Part of a small language model's weights: 4 heads of 128.
Each number is 500 + 25 x the weight over its row's rms, rounded and kept within 0 to 999. Layers, rows and columns count from 0. Numbers have three digits each. The size before them is the row's rms in percent of the matrix's.

# q: layer 13 attention query, 512x384, rms 0.0291, rows 464-511, columns 128-255
# k: layer 13 attention key, 512x384, rms 0.0291, rows 464-511, columns 128-255
# v: layer 13 attention value, 512x384, rms 0.0291, rows 384-388, columns 128-255
# o: layer 13 attention output (transposed), 512x384, rms 0.036, rows 384-387, columns 128-255
q464 081:511510492520514455488465477540469455458491509491496512498463509487472536529506556481506473493466480490525516468498491533494508502546518489504476483491485507513499481427522495466485546482472464485489508481476514561461541483521520517459518496538514495476510466467540529550485483487518494503504520529545521451442515531474517434505490513495509526520476532465509496496487493513483527487450
k464 070:511458470486537491509506460478495552514476543522525517485534500488527541444519484488495525515525450505532498523541507497528496485466506468453546520516497460511500539565482485504498530490501500486542518461514500531515470496479499479547504480473486477548477482496497479504485513503492515524517526487497481503481511521508465482489507501503545484537477487462493517520514496494502492497530
q465 077:518491498506532552525476501500496446509534492494511461513524495519457484469531474505470517550502522473528509537492480481481521531500513498507497495510492481523485464477484528500471493534525506517491522505555494491532483516471489502473530511475500525513521477512514504459520506498463466464512493519505519555517508479519507524567516467480517522477505524512496543490503516535473462488510
k465 070:530476523533490459492522520512483523493523506484454457507490489484509466522476505496474449511520507475486517491520501485504510492494469499531530459499516504549459520478476475490480448506496482478510530500527499482489512534490511506471476478522478474488558506471489504458555545490550536508503484531445492475511483488460493472498507483492500467501534436519496527472503472498511517505489
q466 080:487448502469489479492459502517493522489488478499502499486499512501521514473473472478502474538498469507493458541483483564518512472519506508513472508520518479499501500502507494486526514501517531492495509455493471515537556448524511500482517479479516499501478520489504489463513472487516537471478515550557539513531482484471493520537513486477490522515509569506496497517537485488454477473497
k466 079:529517504472577464529502482533464483521477521441471491500503481525449474550515518522498476536492481462478484489512520538501493549493508497508486492519492468496506512486483512499490476491462496510484517515495476487521477503473503495510483508515487467505495475506477534470471482512518485530507483485491440519483553499505471511489465460500453474479494487470507533459512482537521537500514
q467 081:479459494488488476511482485485461516495518499549478478495476545534483549437468561507501434512487460486504488532534481529488485487517508507486499521506499512447504518544522486469528456500495490533464481509499490511499563455513485491509474505501512505504475446518516453508501503469550518486490486534531542517493499458464484520472528473538505562528480513484533515498505478494463522476502
k467 075:494526481469526498483495490524531470495450549491426492521513500499500523515529479490487517470504524453547477471512531543514519533495508502527483501512498502524518465505459548473478529443495490495526469496506499522538467467491516480505462459503471469556496493505470462504541487521498481503521448492495454517513471501513506465515502472488494482509491516501486481471465484505546523542487
q468 080:529503523496515460518488480474487454503497549496501513522556496466523540507481479518493470486523526506493499512484493511524523510516521506504499464512528465487541500515488507533493483485504496540477469469493511504536461532524525500523496471484499511533508500472543502495545499490476471503536499506472499498506499494503463464533506537466502504502471493421453486524510521509567527483453
k468 071:510511499485484462487515505502499551526464456495520483492502468488517505449487542494490528552479515484499518509495492502483518497546497513487495528473506469437515519550479443507514547513541486509498516502519479502478498492546528467531519469513446508530471493533468497480510535493460449521514492517532491469584465475476525510474542516526511504447460517523518497511499510499462513501561
q469 080:463496509541507549472507536521494481479488487527497548532457548535461513464498507447474478502515443489511482504485466497529462456518521486513466514483508546500536475469508493484479484524520524519543520443443520467496495460488482526510512463482535501505486524532535519533451526451525492491515538462473469509539504486520502463476479540516489504513446494476514471487523526473563489439469
k469 082:519476525467502509516481464454482487496490564511502513422512479512490498516507482497471470477538438480524518498512544524555527533482482516521517530530529503477509529473493500503544520481531514495473500518549467459491518479485536458496509499517466492541537485430503476469560522477468473484506501507488528536505516524492505486480531467516476509521497535531497496517450494476471493503534
q470 082:476531480531502472530489475502461543502502493485509540481505479513498513506486547471522475413517493475506514472524497491490479477512491508509490491515513486479494508483524503495529531528453528482507507493515494485433518485495519539511434529519510527495460488537499525497490522469516486516488550475507512444484471495458519522484496512544487491517483496485525491460515500494507512476496
k470 072:519495547519541547488521477496503476509493525533538480507514529510514510469488457500484577482455524555494522492481458461497492496492547496467543515509514507448533491515497506517481507514537542426491512503507519480494494514559470507507526555488521505489475501500546454548494496521438512525470536499496494519481490449526478499469520519498518497535492514533535523509525519539477524489496
q471 084:474498516509513493526502498499494486507498519473502491529500495487487475510495494473500534473493518521501517483532486436478505525534474490503519497541482473472464474447465488491495481520509527544478474544524485526515470524482477498460478534495487482495484501496492564492530577550431500510488503505468543515478516465535505489512501498460504475506479473523482499493498523518499458563507
k471 070:502459529520524503461477530499516480506523460515472505526526532495522450504474459510520518504550478522491478506518492465494514494486487481486498463479515547508492462522532535506493486527488533501455478500517512478425521513492501512534499458504464470481511525526494512480515497468523505500438511546498490499505507514495510503554505510502506501516513498517494514456464501420475438511515
q472 079:487514492471475514483483518475534544509469490471522456486478453500517514475531477532487503517508464485496463528494516590491482527474495522483487539490519525535500551500487532506486472467574473512512536508485491481541502526498478458546515489470508530513526504504474448513537461490506469510511493467531483497534504558530468481456462474480547550453477484486513478497472512472494471462520
k472 070:467500467491536475541519509493490483521500499514518456504500479485492513503536523488495469508490483505549491540466469470505511498537536520490508482491484496472535493501478469448479537489476431468491482495517484499496469487544559558536497509518505518525490435507501508513484520455501555493525507498525506517496527567497451506500541485501499497554504483474498527527507499487510531505486
q473 099:462512528521486495529494520488524509485531479545510484499476473490448504503516526492508469468495493526533469515515500468513449490537477514470483559511492544476466514495539528480518502582479462496475489502473531491509481468501490440507516496477506534491540516550484521501464523475509430525467458480510479501469513491508493515532535483525509531480480453522528470533498479448523505448499
k473 078:488505506514485521516482462488527517480526534502521467477486520486516499513489520536527426498519483531528504477517486529483525509519521476457537530545448549512497518526503490477515474482496472444514456497518519507483479516480503530506477515520495502494534529497510511495527479497483518519465464492491551516483531553529464441503470513503505516506548473502518509536486490453537507508461
q474 083:489504521506500535480495531494509482495511503459535503470510485509504508497521507476513562477511505477486465514515492447521515472487460482518514491487505521501501481492511470532499501527528541545474521524510509518482474504513454473473477500512507467521480483543459508493533519525437491551489498473468527510535509500532472509504509502480509461506497481465466515487489520525488480557516
k474 071:469501528488520523508569552541509511482539489489493461435475515477487504504484491485526498490484529477496468466483532459512474488516446500534506460488534489487489494449526503484488454499443500502504487500470525486477509489496485512504501493496504531485511535521517489504466500453498498451489476461526508458497481456509558506511511507513469494520524504502526522464519456490497492486469
q475 093:499504516578471479516512458505508477510504511498513546560505526492480482497459478469534499518485518478501521489455463496486506474529519497510442483522488475534487497516532494450486471498483495508473491491483464487511500480533541534481500508535470467535518492519505467497511462516517559491557514475486535520465475479494516503543488496464540490494486520468511511498490520498488513499435
k475 081:541507542460503495451499512512513552493505493479536492505539483511515450491519502517505551521517496456493491522525556494486495517446528506461468456489510441507491479462462512563553530487504544492517530497502555478441480515525504480534523516547498493541504513465504470495517503531526478489473498485521508486533523481493523531485510518537517469488477541477515497450507514531467468527522
q476 086:525479493513521546511514474478520492455515498493492569518491490474507548535505532519484507552495507404478492479480487544517518497439492500469519533522484479530501496514490501489494534440488501512511496495455521501531511494477555497493496514513485482495490506437460486528484478485526499471500483500511494489509522507491495479487523478479511529518493488449546506489516503474467552507513
k476 082:520477515503510504463475491526501483492493485514487459531489521544457516494514490481467527449492493493496521486466477464477459541526471511562509490469504464523493474479497505490452512483494503527514528512488482512511527520511509508510503503518503533478480475521477517478495532541442524479507478523461515532487474536532508476534523485479539498494514522504483490479491502562567474495509
q477 091:540438479511506485513498502473512526536518495428453488456495472481528513546512463510508460524540518502489469493506527545522498510469496507497486536515529494536455516523526486498481452459532463471513558499453540502530504512450515491504496523519536522491455515446476480506532474501539493560537527524507506506480514516459471439503516479471513503501480505478518443492466499484484566461494
k477 083:503511475489480489561538449457495510473522494500517500491465529480530506471528508481477520499489492524495500522486482490514489479511520539526518481491479514478503497536475448485496547501536512505511500495521539509531491486558499507466522506532488550487487479495459435535471495457469506488516516452503471523501504565462516482493490433514480525501508511484491499533466482542488495523509
q478 093:508521498465524526494528533492508480439485553503492478490491566483493448531528495468508535504467518516474478481511528502508524490460505542470497512500442551482532469517509530485501503496497500451520528487506522512510503508506473510502489498519507464545509492504555510557476532489459484476507481476524498471506445502512479521539470459502520491478487532513500488494524465502472500538516
k478 087:523497502498463536538502490518503522512503501488520435475528511494494525478523483459475540472484504531480536533466494511485532504492515483491530524493507452513485527515495496464511487482504506503498477521504493480518472496483486474480493486529541501530469462521445483518532489526544481492489497524497480489464564514540530488477518523477474487529483480457482488489500515512494513492437
q479 092:437522542548506527514546519478534492501499533487490460494540509471504464496478472475482572455514523508526475496505479444521503469527461523523514460481495498486469480502507504483509455539495536514490517511526504537500476500478493505478492524496539464522505497514471506477543506505478486540455530551465547512540528472507518485511512534510489474515488509499465500494502527507514526570482
k479 082:456528541486499475507468537535515478477543491504468545467487513538493486520489508481513468501503520523494484500495496525447509491517479503496498502488498504505495491525550518507476429493462506474489501482453451536482531505543490482514463511465529475493553544561492498510482501482571497495488470477464494474496491522532501564521525524518454485473543502464504536512487510444529503491471
q480 093:508515481506508503470491453501485492488535481461519529530516485486486535475505504496505530515543461455513539482512489507486509532472515490463497505529470433533503501478503497482559506495470567532478466521522537507451485520532485504485500505536515482480493541546482488482518492546456458510488547491487550556481509470497513492485499505494524498538492509507507491447514508525484501541477
k480 083:476485502452465471480489523512473467493480517524490471533526504522474455520510473496473518550508506494520514500487502511534499479503521459505536512527541529498487508493517537554525501480474530510501503543479514543493491504498517484504521499531506492544493497537468480522487478511557532493461516509469498482496478445522514531488511499538493496461493493467502507508529505470463480511563
q481 093:464488491489495489531534464501475499471528521500491517481511419510494517468497455476491510467459518520483531487474481531499505542517504513513480479516530470494511507485486479501470509502474473505483492518509482506513513540454487534478506506511451504500446489519547450512536505496497512471498498506531472497503537500498513508510501495455477457496502510510486546501498531475499490550467
k481 088:574517517481483494448461502534459503489472486555511508508503507479489480479458521533508499536533516475451492499500487493499498493496467476513456476521527466482518499517515523526534526499501478546539550482523484486525492540538526486527453496460465477474493524488508554511506536497470524484481496495484493465511488466497506508488479493521533478551497502466489484490520471510482494492542
q482 089:537484503506522531530473452498544485515490498522528487463507499520473489503530469511504468500521470512484544483488458462543491500483474506524546500518480535513526524485516509511485472500479476540535482529513511556498494488514525528511514559491542504523508528459491526493459520486488488500469544490489488496523480474567499499485521501560510499503503495508467497495485484498430491495481
k482 093:511494515508467490517484495505483534524509530484519496515521497498557513473512474464512543511492525512463577480532492509492473494532495492476534535503492521534490515531489514538498478507505518508509497455502510536513480564491484514524476485468475517485484504549479441511523499471514496492492479500470515521461515500503512523481504519490489505501526482515445493535487474459557468507505
q483 088:507484535531500538452479489514505494507464503484505505525533480472533497493490484550492482522583503487434477487505511519509533524474526517528506499492471499532537504461493512489480484508513512472501512482515514480496474506504511512497504504464505496504500499485501530484548456561480490424492477537495524516497493487515466519511492469522484536503511518508495520536469489510546467466499
k483 083:487508466472517505538497576503539542539481458466509524466508493482529502493511514512468447486507498489482528508535521466500483486542519525498507506491530487515489476491491503505454543498494463482487491467516460493512512534521534521534459494486512519539511504507486502463469484496488509523544479476510493500560527513509507472499523485497472480458463533447465486506483476442477530493508
q484 094:494455512520522478450515512520562466520521551495537509491459509492518491487495484454488495518489538488513502452491470477493464504475514507530474501487495510524493519474498504530503487505529495509473472482518496526471512481493491494534490531520479515522582450515513541523568481461522525493515489491569523502549523495463508497508457501506496500485507478523504467503488502517513478540495
k484 084:520491532547495481518503500471546509505507508526464496463511436513497480486445490504506483512512527505506486484484559523494491508452493503502486482532507503548524538509529530477482497559484503503484503486503505491469543523507525500480514517469502525510514502480509492515521502526485506509481494528493503458510494495522537530512461500526508516491491523553488483469496509534465534484495
q485 099:494536527460470514500512506513551546443491520501518477457448473485500529459474495536483461500496495506458519474515507506509481538473570488504469509496452522518504575497478522504515483477559488496514490479441487487537519479542458489440526480491490532507509493492507467501494457519515462474475486508514496436480514556472504519479505530524513499487541471502529509474500455496470513503481
k485 091:527503496499492485537456542497505470536449514465512452458473557520507461479533478467494499455489521509516485506505519519490490535484468501484507457472538512507469475493511491477523473530498500547504464472514558522543502494495519501459500439503509488507471494538466560479521502501509501517505451524461479485484529501472540506468508493483513475458514477470483483479479474468515481481485
q486 096:497477492505472517533485522505498516486536465444471505472513490503543457513511532530508430481499462467487483497506499569512509513465515470474475535522435467517504537472531501543497502482472532471519478484508498496562486519492463488516470501500475518525521562537475483558512481502566484540519503488507521467527530560501489501474465516489495532508519512535539501491496497493488503515500
k486 107:530473486482538490487510519496507524486509548504483526553535472509505512550490499549518475506521490515496474481517483552471501519516511465532495486544498498466546471470468505480544503495489530502519502529515541511552488518475500522481514522522523502494485487451505544480452486496494430525527515485513504527535475477527479484507502470507499529553489568456511495510486468534510499494507
q487 103:504504504477525483496492477505487479520538493513493526520488484500445493501493487486485502503495504483489471501476551488534462487523499558491487495485485494516547475447523496510531525522491498506501502518505485536499458495493505487533477511496468522493450530557544462555448494512492489524514469480507482532518508517497486493501500475494471523545484474459523502509525489506516494424503
k487 098:489463450548494542470546541522497470516496467509481475436508479495483479468505505496493507456522578473477497556494497473512498494525515512504508484455489433524530481513503501524510464483484489523509537544516522513442470504491493510493493474505519517533527529526498475502550477532463469526535575457549466485488516468476494522515525523485510507466536484497528498498530531480506526522504
q488 113:529504519491460520489514524469516488520525479487457516501429529511524539519513517529497489493529500494517476565477466515524506519479471559491477521511516482508498484492517502491521494484496515483519494465512512465526454538495474513523499509498518521461526533469494504449488486490537473474513474517515513491432512535481487508516498531475464503517485468511491479499532507501524510482499
k488 093:492558494493541461474505472527505495467518520505524535526565474517490522499540485541505515493539487487547485521526472490466499470542532505505493511461476499519478510498492512465515497486468572494469481493511543513497474482478486472489463489494487516519506527486465526525495498500487517504474461521500471464539500552480504462533497500505521480531500486466547476503454493500523520499531
q489 110:474512506510481525527477528500540498487503465509493524518470518491487471484489500516505527518491492518511511493521496488523468504522533480551500514473519480520567485445529526506517509505516461482546474461481477533529531468517472511494515513489477485480445525524481531521475509559520448514540495516450471509532502489492505530544524527458465486489517489480518503509466463528510493483482
k489 116:509512476508513460501460488504488522551504513504528534546503540539501483547534529488513482501527516515493487481485442515510487492525505498499544467534527504474536497487491510487513477496509462478535529509534463514524537468452472516530516552499520474525502450538489511466479481526514478539488515493486504499525493508529448493468517465507492517569442493486507455537501516465461466499503
q490 112:468443502524550530515489482458514483518503497496496538500577508491456491500488504519484480508522519518529514496493505506521489504494550520496543512538475461532480480521522482486458524500487494484465516477526475523491509513504499508530537504506486461529520520520505487491513498512478521482495512509489478525492511501470508482478473475526508491497512502515532491458544510460483484440516
k490 100:495514488492497506551525496520473514482496512541526491501515496503515525499482461473484535502503495516496482503454500486503506486508485498498477461555483521507524452502507519549520475518486470514510544481535465506496496471502487465477520504501508495464540537507518481489421505502472511555479477489518486522481571519494447438514481462502536470474494540478525509493544495499474529455521
q491 112:482528525516476520508529479516485495482490526489504480526469514477489468479448491491503509514561500491510500447491480504488492500509469486536514472509505526501489517496521502505569485513484488457550497485515470486511508500476473507491544485531506462527542522535462506488538498520525563477479510485545481525508514508538483506543485482521479474456473512509492456518507534477514517476527
k491 108:510519476522430539498473482483493500520464513527515449461476528486481502511525490500493490471514500511526489517510480537479508478546501501529505511476506478523511524509514496497510485502502513490488512496480502500493519484545533512482525538487501520479526518477501473515490508518530504510486489444513464553464506527499497542504507527489490493439501490485472529498496480491465478505538
q492 116:454520528512506524504499506505439463499487492494454495485486503540553550554505560490503495520486499504492462508495500496481510534522512487561456493496513489485480583486476488564534500523505466481488500498457526472487489470502505509526527488533528526485503438470466530527461516456533488519491501502522499527472449478477511482502509526497531496506510514532501515454527511515469477463480
k492 126:496470518453514498542457478541481522520479505486495529551460500507518504530528525482500494500527504513486510450487489507555490503504449496470520483538515515483489492552489487506510551506478503462538529485475479443467483464496451498518566542505503460470465476519500544515459500487538500477520504480461509515487535509509504482467495493505514478510508503503513514509557537506496498513502
q493 110:505481504537506486490532513498454515506503506439532507502501477455528507482509486472479483491485519500465522466501524539526543462514503518520469460482545498507513478554491510502478523503543530484545490530514481486458493521524506502461490494502515511573535463516546478472519503469487507503524522506562497471513527484508484499510519476532465530495497479519501499558485489498511467446507
k493 113:545471529496506501514521515463478465504510463502514513548516487510526488460483483525436533471500474476469519483525466520455501433489490508499471505486467466509506466478488511517525495507524530498513483485498499513506507501518438497452479510515524536488513491505532515499514507530506501490477541490487490532506507436546510500497499508499532497525532470523508483508532505471521470473492
q494 111:522518491485485480532520509451511478500458477529535493496507517522496500522512550521510504512487477498488482524499499523471497527450510515546500499477464478458495510511523469494503522537515493483478483521515489531473517492466494531447498502471473497513502468527542504522512507467536522540495492510466476475531502520487501490527537478492487537510495482474500472472504492540498518518521
k494 123:503479482514511495510545491502506515491458473505516523469491493494455478483539534451479523508522491524493447506499519511461483520490533486471501508505470510480485515486512485490497446475501515485501472515525516509505528511515465533459524489480501520503477484568517517495522523529465478510490523507511531501524541534512459496506510475543482528544484504494495498478496542438485504470524
q495 109:503504483494501490465456496477468499510475506510458525536537503486475508510525519473472498554511517518506534521498498518474490509506503493498504510514491512572509503503479490502487504485490453531518522539506491511440529453465483492515511502473512529495468501453465483497503497535487548500485497500518516516498512488477502516497536492523504446532523487496470521495496511467513549491502
k495 134:529508527506482529458472474483494497489530489472531489543517478491455499503493520490511523557508482493547507493481443508452523440483534485487533516563480548522504487491475506496533509492506512551510498525497486495468502482473483495517506526503484484468497475481483476460516505497480515456437511468498507528483512483475516498472483477560539497531527497517491503514496507546520491504522
q496 119:496478506485477477487489466513482512516537527496464493480491487480474477533502474506502475486451495524496566516470446463555505540470503486479510506496451492528552517499518541459491521459518509530512496513495507472526513470499493490493508506536538501430475492489462475544487498496500516523481508514479482512500514496529532543498502479495490478458495441479512535512536539498533546528474
k496 122:516486480471521469559515478511499479483530501423405527503476499514486520528512495478483503500495497502518535490489475568526532547455499489469479500494449526515503499504491481444468494494484502509502518519488513485514452516471455487494547492470538515564486481502530487475526541494467519496484493523515509476501502447490488523491479529497504508495486494481522503542510534501525530536514
q497 117:499473461475503465499500477514468530499552518509543495508482496527515529497504506520512508488470483497484478442535470538538504505556518492531496477480488540502520477505467503481482519478528497508505496539508493510481507488460478506502530527521461496507519485553502498495514500504490489439497448531532524514493514473514471539512516458482495482550506511501544493482479526499519519499545
k497 125:502526466451479454523453486468514504479470488524507505474500483476489507506499496535523475506439468500440441489480474505501551501491498515512492514499460539476550516526507489504497557508536486491465477507493509526557506485507482462527494506467506492477534546517479511517499523493524476485475473496546464487496453487514489529510488498542504505527508516494504533522496494555514509462556
q498 117:494483523496520513490502566488499471474507448518485514486495491448492517524478508538475479524492507526493510523511508485529485511522500498486480478501489520519526490483508480498456512546472515512483447474477513469492526522485505556500490467519508496480504480504534463488562546513519475505510519468494502519496518481492482511503471528487517518489494482467489510473449516499462503514466
k498 135:492517491501479519534499581462476468479533450511468487474459514497463511507492477517495475513456515484498494512497489460492497543505519529498464488459475493521509490505482489506497477518456487478467475506480514460487504520507495517513505488510516465473513487495564417536494558527506523513511498484566450510507501518519510519495520525469492522473489511493493501469495494491477545513474
q499 109:508527546505463497466481474484482486545535491489478550484485524483547508515514473561479547510515521489567513502558482511481511523528498484553493541468530496493465516517518467510489536476500504492467520514447502544518516504531487513507497485507519497455505525494533529509468473496528521492487498510520470465505533516437472485480533491494490552514529473519500499493489483516529482508508
k499 122:492488525469500476483463518485492545483477500540501547508536517500509474509524493511499482520519509486529500481468471502520502534468475504514487518430512483469512522471484462538496460506497470490487523513458513563519500512506524489464456486496505530553517497505506525476531522522495513501521497476519485460462507494502527445464536504487491511472469484500474506459468507543501490485467
q500 121:499548460462487540481493492473502487524513509461568479542498471510492476503535467496479498546497503464507487492470534515495539505527462492525464498498512532449486461475522516520528503495495538481477498511504451464481478500491513541451503477505499546525442438521471483505529510490480497502525509468483509564510443497497525501516523482490513504548492517482496508520483546502519502502525
k500 131:488521460500538489487533474481509511479504508440512458524454481563479502539519530507501503497459471477466472490451517492539460503492490508512484519508517512483457496467555459464502541510508533490451472512533500503511434476486519526452512476506489507511485473516503483511502482490455492454507489487563551523497507465505494512495469522489483505554500498518493505524516477569490474503520
q501 119:481489494508519474525500425523514484508516481469479527482509534464494502515517527546514513502470493452489541496484486453509484461493499548487517519481497450483544485493447525549491548489508493497522516516529508520463505535566498514503494509523504489441475473514493477515498516505486487474490518518500472534476501530510490475460519511515503458518516496484502448499501493483487474470522
k501 138:481475476508509476536476450522504480517514466476495518462482530493533499478488485530517517519473521501500510489518501518548486466518471513505485515471533458482499448532503537533437531520499527487501476497488487491515517481537507498511499517485487504491508521517515485499503481536489496439522467508533480510444516528543445522477489524443540507509510458513524446502468512524495469478499
q502 123:527492484488507528487466475491519546486475461506548525553526461501496479491501519506518476498477483466542487519529549517451515504482488500488512510491487537522487483487545499536511533511483471487504482486511491503459473475499524537525554481509489511501485549511496495494544529540471496498508505532520491547474487455479509477496489468471490497504493540466505503498496498552482494527490
k502 127:516516495485541527471507488490469496503512464482499518546512503511492473518489480483495458504545485477484497500531519517515490505484520529491522469466473499508471445480554530524509502529503488482552444439493491486522480482502503550520520530533452490501480477453506528527480479484483505524520508494497536510531506496445496483479523514503485479524463515513508515505480482473433503539495
q503 108:514478494524493508531484529509566448493488498481471494484501468507495523531500523504468480516458559512562521456439523521507488481497442513498530484487473482508542445497465484505506495527453510548461495524484506508479485486470500495521563526472522520520498539500516535500517506474539497497505499519543514519462489497490514486522524492546533503508509512484517527504502525501554488513541
k503 132:462529527510538507521469480474462462545508487514486490457539520509480492448525493457484538540510508475547485515490519522534509543478459460484501553499499486447506484493476528525513492504498491528467547516505510513494483484488510492519483533518517501532525490459498515489499502493525512537491488522541471510451527513487501508491526546502493493473535526495497534484489505477436501498498
q504 111:471510495477527504456471572507506501466471450492507514483467494522493490471522513468513441499468550455482429516525534510501511508543488517494499447499481541502519473518553480496478502494497485511473485467532545505480502504530442481455527483522455474481507554509482525531494499450485521475523503539480504484468544497506499495500509507494445499515498518514508505524508490537525513528494
k504 133:501523509514473533503491491479480525472481456529508517531488494510543483465491549470484479493473489512473475502500521504516512529511501519492491468539441468471559535475505542514474492492480471541479490485496498503508496518512517514493513501502477498501503526482492509454477502515503545483507475480505487488466503509540526503518522496507508546542496489506527502501474462529539473506496
q505 115:516539486524467530465458530463462455494489539485505522508530519493470523535521505496530532476546500459525464504481524533518510479484475499425487509514451533513529501511491486452484509497502470491496503509502460526529499472495444493503507499483479492481506484501520451484531479473545564485487510490489444496493516524545528475475511489483488467504486480477517501508476491500513498540503
k505 153:519459497541550506502468488500495481452521507504472495473495509502462526514506480506506549443520487484543511517474523511532497458514486513482481474486454572515480490508530492483497500490514556484501445503531518496498501505504491516524490529500505490492483514531516464470512522494487524484509534506515452490502517521508522494487500466473509540510491480518506490476467501491482504496467
q506 118:460517543482471501499488521522539508484477458525563484474491511463524500497506509517466539450521497465545493524512484498535552518499557495451463458527553432494504496497491481461513523474513526492455495489508513494514507530464453516479488484491496521484519506503511527508497496546532494509503480450500523503495531496522513525492506521508516502480514505565522505503461467503540486470486
k506 135:495482527453505507511481474479502555503476513492536516481512538495527473522551453459484537514491499477494536504531516501567543498506523487490483514527540538507500525551487503435524512474526483480506470504541517478541515499479503480515489498484514492515486477502477504519554492507516521512491482515474524511501524511490514498505518482491506495507486479556518479511504502449504480483443
q507 119:453521503479496480482455500509449496451492539506517530542551485515521483562501498492521502521533486473516509511479486534521451530459490481493466460495569491453529461501506546524513486517505453459481510496503528501528506569508505481532439472473471506538496555513509505508516522506487444509471489511497486530512492483530503484487518466489474468490473541443518479536476524469482525505529
k507 140:491518558482509498473469512457446512453492511538507514504530500510540507544545497445480535543500511522539464514498514497520440555470500461507486511489506485473513545484497545544534509546508426529509519515503500540517521507509498448486509485475482504524501506452476500498472522506491477536503517497498497512540462505533479484509523517532476518508458518486495513525478517488562473483484
q508 119:483478529515465476496491511473500532494523537464486505478503493513506432526512492516479511508502510507488516523533486460527503482517497532491500412509508544486496492487481538537535510486494513487515514470530509523482508448479527485493473518505487472537488503534493507514493527481512561490498472456491501502475528512502503497519488500493534515492512494508479447505511474479553526505481
k508 127:476510513537478469472499551493451500493496458499518550484472551462487476504446496499513536527460507450495466478554476476494474533485479513516493464474490519545468483481506502537542490438508476516476492469477493480466511508493521470538503491527500491545516509520469492466510514472500524518439521531518503486447475522495477466486426468458506510471533511458511508516527490482484493503490
q509 121:484464466487505484524507554546500471496482477498526496490554541495530482490534493500505468537493544482487495545473491492506493442508512509500563532487486525494496526468482498513517506486537482535522470518504530495513496500511492502440541493510454487513482517484464570505485511528488502489530540506511511490559480487473477504490543482551518480508503477543518496494522494447485499532549
k509 130:442479513507460528493471479518478491516514457507552523501520536516532497501540481530478490492484502569455516550470483505556423510517522487478511495506529482459490502478466502539518504497486488478465461491496481506491545503505485544516498502476491539489495504510430497514535525494501501477516519477496565519527468495487490472505520482498492553517436474495538470506511507492478479511465
q510 117:475512509511483493494534491519484484507476461484456471490516522509484525505523480494538506468474518550517495505507515471523481463496483506494474505514513538512514526541483541523479517501519505488486484461502519512531511452519505536552469536486503471517469500528525486492479486494538472533466508444459500508465520532474511521529518507515560462511494532516515559508534486532534490542456
k510 127:495504523517552487485473534594490452478461503495482519509519499509492575482534497482506508492472434534504532478482489498505464492487489542538509486485484532501496488538513502486482494476500448465503496469533543477572496518508525495486540513488505473496468483527522480523465494522492504486485507456503501493489464460481480502515507524485535491471513462497487501495487515523523495532463
q511 121:515490506512441528495503485494465512530482533494539485511516492501519515513500507481491455516483493487563502505494521510439469508540543494475486519530529445507515523541512507485505517470500467492509521517484518506505495499466504483482501504473470515553516498553489520484509497508550474438432481474504470500471480495491479507510480513487460511563499485526504508548500478495523515519517
k511 137:498467490518547508524550450524484465532478502513489456474495490516495457506483509485519492467497469478508506515531536511487482535527539498469515491492512466538485472499474486504495466494492443513450536524491509533494482473491504490486517475513507490448532506530533479486520484455449520481465509507531464521555494527464511487497482468532488490517504503542510520511526496508474443490518
v384 098:547510520492527476477473499495528508559512513537503534500500483526510501526517494507469512497477459517526474489457459521507464456473459509474480477514507513467536510487474499514549518501458519523468505499487464500539487478535527547519503505465537512516520516520505489493483478469490511518506444496485477525509513489498500511504509459511511516487484480473510497530502532487476495539498
o384 112:494476520486495548510504464522501506507457532485504500526522473515522509464474532505573452488490506477475483478500502509533499502506519491474522512522517529471469477509523535563492491449516481514486498521523497516489513531504523467529518525499485522499487471499501517486519514476501497454496469464480540476472497500446517544447504531473488528506529496535484536503445476468529465483485
v385 103:482470509498500552522487504470489548499468474480517488503500487521474485500531497463468520481492511495512493550532480499470521491527532456512479519495503504524472510544483513508499492500468490503493518462511530523525493463512468499544492510483497518486491518490537449504493458491507507459494514540464466472436503448502502489501484489499513520519467500496519496519514572524568526516521
o385 124:502490510555496481498499514515526537464464531507492481518481502501490494490498515507499511513543540471477529450468490527503516521516468510519497544514517495473526489512509488550482505531512509517460536505506486561490558508475486506525515456474501497486495539470497540533488522490522481534465583489434494475515489491506476484509508501518520518518534504475546496507479479496527518480484
v386 101:497546518508547495496542471449497499531483501488491508470505487523477503512492505487536529573493539482541504494562484528512548489451505515520487545508529507474579511526525498459490482494458511506483506464504514452465533501521480544526478488523509470490528499516482530514503515501490544509461495458506482494488482485483511487504505460469538518453512506470495517477489502498502506528489
o386 120:444506517527474474483466521510485523487502550495514453476524483525496476527506541524478506476487517484507522534502516485521477466537499481486501506504499482478509470509523486507495528508552535455554497511539491452512439510483488484504491512481503525518456491498486510490477509518500497458524472501451492511489507508478458503502490460516509497552459477501474517555511487494567512509504
v387 102:507491508528500503533468459472498502482523508460534504476498520460507500464498537493525494512491499507469517478476502512470511498451509533553518427480518552519464496520525511533516524544472460529510462519468482480509517470467451483552483520490496463533540532456506527523487460482458446464525524501558506493484481517512506508540516488480457498519494520508517467497549484494496438487560
o387 118:491502506454490535501483468490522533452517505517519512496480518504523444499490444531484497491485487533494468500494501484504506467492484492557502530531483495501538490526513528516473465523499483471474497519476540493530472526441499499482529454522509568498436480512474477471522496520542461509547500497479505505480553494476481448499489511493507580524518489509514529518488519475500489547459
v388 096:479456491486504529492485481511521465480492563504520491473508520515504526532514576523472515482471481540497521510490468479539499508474494515468511469530523526476528469505528510469500515510552506512534537438484500495493527467512519505506467527508510454491515463529506457507505530540463527520541473494508498487491515504510465494500518468511488457475511440481502541483487495477518495496501